python train.py --d_model=96 --n_head=2 --head_dim=64 --d_mlp=256 --norm="rmsnorm" --qk_norm=false --extras=["capped logits"] --init_std_qkv=0.051 --init_std_o=0.012 --init_std_down=0.012 --lr=0.00454 --warmup_steps=200 --schedule="wsd" --batch_tokens=[16384, 32768, 49152] --seq_len=256
Each number is 128 + 32 x the weight over the matrix's rms, rounded and kept within 0 to 255. Layers, rows and columns count from 0. Numbers have three digits each.

# down: layer 2 MLP down (transposed), 256x96, rms 0.178, rows 198-219, columns 0-95
# gate: layer 2 MLP gate, 256x96, rms 0.198, rows 199-219, columns 0-95
# up: layer 2 MLP up, 256x96, rms 0.196, rows 199-219, columns 0-95
down198:101099156141097153112142150145100157126104139144125124175101129183153124100156115153132085127064134131183138161093183097151106106104160116131103121122099119083122149123074158093104065095168134112165109121140112125014139098123107106134176144104115143130117138157108099046145070111095187118
gate199:061139120130178121080149126092173101114118113109141160165138165107136104197115121122168127118119120148158148083122131196150076036047172102117112113181146128126175137089133166179099114059171126115070130126098128090116147157157149152127133098167187103211139111150097121137136133184126139109
up199:140124113129125150167103141180072128153124074134146101075154125114096148100099127111125132139148128176148161151120022111117115115163110117126130118118077160153045173167111045149091135122141137139157138107138117125115126118122124100100121142133093105181109138104148094110148117128147143126
down199:080143142118133116097142114100125171095110204121132157131148179105138126191121103113106111114100128160162144128135137146117107050052168109178128156132106197106197153115119182171073132079147125110085153156092118145175173163161115138129135143115169111129179140156102143149122108108156078134
gate200:186079093164141143066149168089124125107120074176164133160156176105127070110199132105112109151095102098102128106147141128108139084117160122117132095109208106120155085132147016125102103125155103173121127154124136110112178137165114107210156133179109136147123136163084136165149136143105131153
up200:146134087148069104104175220115187086086143103145126130097139130116074131196159150146096145082078186084144124114152099103090117118089105120123128065081165086110092140112157076159083130148120179083115106141119128097137131134100102109128174137155166137161157144079148208098115066167117119171
down200:125102104109149128099080078128080150095107209099121101135102095157180140092113104115152080146097064168136116155099124126149131112157114144126180130123094196152141101122084158084167112115136088151085106102150156134163134098191134144121099145145111095143145131149143106139116163100157130095
gate201:112222102135129102104114102103148142124105159102074175097163116134137142172101089181123123158112127126122148153150086156135139135098151083131177157152132092121119160107136131119135117126137115196146084104124121144129143118150090127102109113155121113141096117101102141159103141178143124112
up201:128112077122093150164082148136090106131129136122106100076066118101141088092121114159170111149101111132174119157164060158113140104165158064086124135150092094096123137128151130147125120160156165166142106144111098181132123162160115115151074102156119111133121124089147108109086074103105133070
down201:103152180131130104123098096126168117121151109138119150140221131082084183169116152129083091124123093146081136117113129102138101131133131127156181120141157185152132135150094115078131133166110086096088133082076128162109149161084116152138136142143114127156131121124142167143178102112126180158
gate202:159103093121128182122092161161138153160137169168134131139118131143147186168147111140131088134152136145112144127086067120143138107164144118160131089078151157137141107130168098098110143150133081162161156107165152110119120155061088170151132118084120142117082125134132120170135142165138184164
up202:151144108140103167180121167146097158117105178147177152121096122172144124068110086109140151159155118120123184135158136168181142027120095133109139099108132119138163199135146042144158131077139139152128105097180170156152176157121118119091106113133141181086163158129109132131182211113141110127
down202:104109135135144097110139095113161095179108091077127114174153134110107105159157154139106110076113112138159099089152082082108116191149110160122144186137096151104092092155067223127130103156118144132145108152049065107140086111089150104146148100113140103129105114090137126112114113151133076131
gate203:131182193197133130184096168130122073101143115185137142110119161130110122126125079100173108115128133129098179119168182135130129121124165141099122087069147137093151129125118136154096124179086169173174157162133106130156195077120076092164095102159070161121134117167114084103146140122131120091
up203:128129127118170146127149197176080140186167124109077107106128155064139117127155127046108108116137136116192170137080147185175154131190147174134156120155112113161129121177157109189155129122176122080133085063126152141111119137137093145099113102121128152076131102140141114171159132093124128078
down203:155123175158129158162124051079156078056088149183164152148167119190115114134139123131173125125138117162079152080167154138083140152101120133112095097101168134113120077124098129125140117106070149122122147169125128163143147115068086110143141117122136147173115161159148141095077108159119097136
gate204:138179072147131121159169156152146137052113083145117183130213143113138055140168113176101159172126138164130132080118077134090145138090127103116166159140135070101148132130208094152134140094121151122105125124139119095097101089160182084116173091081162145100114170135152195112136077174128163114
up204:168127149113135098137083040125087128162165150109106073073090168113166132109162089113105138102163117072126171180051161115143123099125135101160178084145076155073150142117078169143098149155062115163143086130136183174185144097121144208119069121109089147158167081186109082127164135085146103116
down204:140135077124134145123163156158158159089086103168141168169215131124088104106115161181159127162147160195171111078138073137157152123128156112179150169170148135175106126160216103139162104130153178100088119154138139107107105131130163064102144153140142091102077120089149194101113084172144102127
gate205:083196135139094117150100180103123065139178088150209151163147121161159134142201142181126195179184153121115124114125146114143148118093179152112081187174094067091122110136095105127153144097136071191165202152250094141139181084132098172065115094083110143057154130147113213128107117172091136171
up205:119161142108087092100155192132103119181142096101167158148104180163100110166153070197122177147177160119179120081132151127150117086096132143120063185209137111156132152138108107170164152141151082195191137200175146108129132078101077129132139140128130141101184122172142214154124130141109117155
down205:162077135141133130126131107113169146099103161154098133136123164126115142089141126121114092067133114126114131149126105108113116160133108113144131067092140146121152123109124155137157112119100231047091085124091142126142118136142125106187144101130131119181122102123110081135170130153135151072
gate206:090107136128104099079125091108161115081122135130109168108173111109134101129130156123062108165109172121141122089134104096194101107116103124131096186143136129134083096111144148131034179109152124124128147093154070120195100090078092135173137144106116149126132173184114114098146125133109151131
up206:169103211079162122131134150133103141172109166135134149075132091118124135132087163151096100146097129107118141169066142170093122157086119120211133087132136112099122125173172155154111107129104155092137173109104175117137145145111113122088136139133158134090104114147095108126120153112145141148
down206:088137118184095116123146077095155153084137129105055106178156150109104087123139118060080121130155133107166114111189083081208137137167103103071105157152127135133142118105065111111098182132192079140138088122163079144149083141118140136176134108131105162143127151130172125106137115161140104159
gate207:128112157179158138124106139138161133094108143148121106131155123102113176096175157155084087127084083170098137185166108135134131084113132083175117083137058214194097147104113157071137121098137103088120107122157108076137131180120159113100121161136186047166136168095111085165153092146104107109
up207:147082090123045132113170150153132204125151096096165132165157075118090101078138135101113084146132164179169087087123167099138167137109118109106126173101092070099138118102108094125142137141043157145078154123112107143088126097206126124075073137063103171128103070130094118098147108133127118117
down207:096124116132152142085089146129156157159118179146131105113075117117138172157131084100082120152117140136131118059135139167060101090177108196135191096132138129086109081191131124176085111063104172108109148143137147123129138149091167178138174054248106152175136097135114121181128159118144091107
gate208:056130132130120097174152148173124104149125131083130141121178171138119123132128118151135162104156147091162130162101164113113130129111118113076176089158147138127122097150110144135070180128092146125150108111181144099117135168118127075129091127181091143108114119119147163098186117130134131108
up208:119125142140097071088179177146138125133085113107167167146162139096128120114187110190113135098141118115156083154113121137129195120135110151102116151151116143132137166137114112121132165142166172133165146177152132131146095162087143102107168123148148114123106174165127169124108118144090172101
down208:112102103148168091100146122081111140169109104128124109155119149083073110133130138132143110100156209117098182082106154169169099107154146170151073133142104142122117140167149069113196101103123149085112124170139140123152130025173096170203094087105155053173119119112125137114059172121129211158
gate209:186131148111086169138131087135090162126105165145096114087078149083120108180208103112155150086113134071148089149099128157138165099133150101178148128155201102088138120131069050121133101091163123157107095118116114108168147107127134149181137081141121089096095114143113141173141111081104042092
up209:199109119149095134184136152191148137142129163162135143119132122100123089132169127094148133056142123072126128117087152148125214097135105148142176106177160134137195103101112173120132091173121158132124116157160118092131204132063077147126186110115165140129086082149075163132099151127117150140
down209:099144121122106123176140107088057073145152089091161126096148181191138109109059107129111108158168124152126092121110127123150185134129083079120179108161156094121080135126136163119112114130144162137163119150108092132123117135144127058155100093053141154108157166137173036131171054178119130225
gate210:214188106111128142131125187145134133121129121149108077125114095149149184086110101107067102135096145157123173116148120086142103118161127117174116151113160117154115125149111138145135086105127131072121128153132194082130113153134098128075134120161153145100124089149096166115166147122164094136
up210:091103098163120107129157123154157073126176106069130158123121116086085160072136129106115106148142109140121132164147192133086148074095157126139103101183150139111152121114074064145160123146147086120138137126126117107147189097143118126122105139070128129120061152151083133115167134115068131104
down210:154161125127113141090127152116141172106126151162102069164111117160176135119123112175087125144087135117117111211158087104120099146132113068183186159103131079162143155136093190110085093122153188144096118153124191119109148143149154124104166151141139103125143087133120145179114148116174117122
gate211:151095131138090223128094137159145144127104111194192149073151125101091123130133075173153129116172120115131140114082140113143143123139128152115127166150127107105108135130150107119082126155072081158152117097159130117114156135156105102163144076159084118103107123129065130106120128147100126129
up211:194107126104127144113070209159127114150095034178155132203065167145084109144148178111130114151127140126096142176098116116149110115172152093101078078146181084106151145160072145210102138124078147176144191156149126117180131149143134105110148142111096184119141110118072133081177128117128143093
down211:088172179148068127140137108129152135117128182113125118046160126126139170123113117151156104111163100124157139141128141133109140119044090115156159177135084162134131136092169151094164137175143112090118076093101165147107125162121129143115140147158140093128107104117140150159091116156155106191
gate212:131128094130134126152140181188117130070134088171155162121126115105155089175099155096128117142175108103112149117126084145073101142129157157124078104175128091116091125129088116088103088153122144118085107065137099103093138175135142131118172067162141130167134112107144104154113072134088184099
up212:143125164121099144108138110152097114111110123124157137130108156130190103165124152172104135133095142124129123146161124143116124117124116118155110178092134111061154109150136124144142132055127134101125141126124137118126106128099124142134107094143143168151048172152133157104137086150096164154
down212:083099120140143104150123134085169097153139168122096105173151146128071152159153085166101133130102112151108139207117106099162119129151091111125135177105143171200168139121153127158173132144129144128164102165103174163116123119124118158130071153155111114068146122115142110116181154071158064160
gate213:062103142089084151121154115120173125102129166140167137205089126162073154125079162144065135210149131078137169158138170077179091167115175204143086123145152116074106090146137114112155125090126122163165156107162201102127133125099059172056162091143150132091147175152120112076197166107084120145
up213:068116165146145089145107123156095120081122077124092111067117139101131092166104128137167115158103138113103128105138149140090124127117124124135168136103130094131140166131094115121107105112178144160130104154119126170106125171146181117154118187135119155104153101121115163130127097143144141100
down213:100116180126095168136131154123179127163124178153173119173094124128085148117084148130119113157153074126161116178110135112177111145105156177148083128168143106113145102124142110098166143145106088130087175093156173101123140117096043152062141083127137097143107152131095071088122170138114096129
gate214:147142195095090155191100061120101142124106098140058052096101105137047135104146134225101127137104108128115156076138073049145150092145151194206107135108128124145108111080141097091001127192137106100135150118134160121108077183157146115190139105205124122133153124122130068124182120139151111142
up214:140102129091106108103147121095122138114161111106117117159118116109115109149101076106118099117135132157146159110154095048147104143153069147179124111115125136183105123106168169144134149150126142126177157138083131069156121113091066100157139076131131157123155112126166120108132178151114129156
down214:136136092128169114131179168125105123148155134108150193168161108124161111138099134077115089167152122102140130124099150183133128152115106085139129105119088065105157143162120159168213090121133104113071102101156072155130151103104135122124159163069126109136124158121117169147132109135104179154
gate215:058151125191115112084116120114091179064123154164145064134100149152137145122095089132121127135139106098104107121123080113076121104108145143145200141133081119147143124123122159161078139143135092102136103205116166119158166095111109085070100066180115171129099111121137154118098100102147111154
up215:181151110175093116126230142178128118172079109136122145107136059150141145078154170140095099103102140029148173222115159096173133156145140125150139165142065207117139169131140156110150113165103202120105182112166120159173131153134120109120093114075134108124146091133068157134060178090166157137
down215:125175044097159112172154140127184146127096082145144207154107098125134121096127180143105088129104116121133065170117131081133081138107103143153095098124134184134164182097147079114146120115124136086136171121117104103102105132116151076131111158169067124137122109155119147182127247097148070037
gate216:128113144106165124159088160127121131132191108145110062151105134091207147134162041117163140079145167055115186117053087122097110043104180136169172089185129078107153169112087054083071194143135131156141124182117095131124100136092171151176093140130117100171165094121093092191127169123122132125
up216:152123142082068164158156141160145123095159084185136104162097077154131160116153181191166133102140112089110162156113105073187071091133172125096149093160121186179126129127123089088074110165085134101150110169085128172144093099157113117153058122156072094099162085125084142089130181117113136057
down216:119178111141181110097107080154107180136080155113133139127164167153115078144115144119079129159154165156149049070142120181159194145143058083168081138168141123140106116143144179130167071121156143115145105144113177117098125190123102133097201112143141178094081153144133190121117091123160099185
gate217:146128120062113104114119208127115080121102115121150105159084159104131113168130153150119149111162168105085184095061094081131154095145102177147075169133174099155144123096136090108063170090072175126106120121080125110145146089144096094202131136150116132166113128104096104125154106179183130145
up217:134148052172103136182128086103094148098142151166125179078171160156153145045086141123109155115073084165223187153139203112124102148115184091163161121111045186154097106136129164100196098129165114105124134137102154126105114197099164164039139085145049112064097156127106144154124141132120111139
down217:094135174105155137109161160170135117131178139086114112122119148099124106195173162095160079125146152075081087102124124123139167096121084174157103114102174103129170108102134074106072182136116148138112118142126123105138147091129117096225144174120142149164134153118143108129140114130148152140
gate218:124152036134119128104140155183126113089125145144132146116123120082135168187127114138154076128105173151109142070089129181117170079114132085134055136123093149088135138073140122094143071076093122131121130118122110108160134073151146080142201088086103130167127143179125107079078111118110142144
up218:146141093091137088101149129179161100120136126196195159169147034175091155193085184109138085142134118063126187136190159115120106113160128141160109151034123156148095095124149122105141086116155151075100180124111130128137117107079125148089186084078145166135099096155138142120102140130165132155
down218:110106195127110149175127121120133179149138119110039130103088166125178100087142104102097169162154122196091096126111101104172126164055121106134187151217115120131165125132137121106086136193104128159152111105138127130120148145114141121180058206129100094096118177133110101177187163159078163153
gate219:133140160147140153186069177160144141160153065105096146141085123211128122088133162146124120140133179166177108069170109046104057121118134125126105086099093161120156097124151120132085135144116114123124115098113092127099133120134161123095116109150090136105106146091164129095173112109164137218
up219:157103147108104126145219142162094109102145161114156163141103146133145141098138132121152111087167164184155132098138115105137077113119132128141140153183139082164123078102121117173150128125168138107143113181123078145144095081105104121143151139172138092045165112127161130147166142104115164170
down219:159160093097128126064168084141112118126115193144090104162155112087159127167114098135090173146116149127101142118100148117134176163141126192154103171115134154131145099151120143156152148115201089147108106134139135140173164118130124120154106115064158079093173091192135164136124144159105090084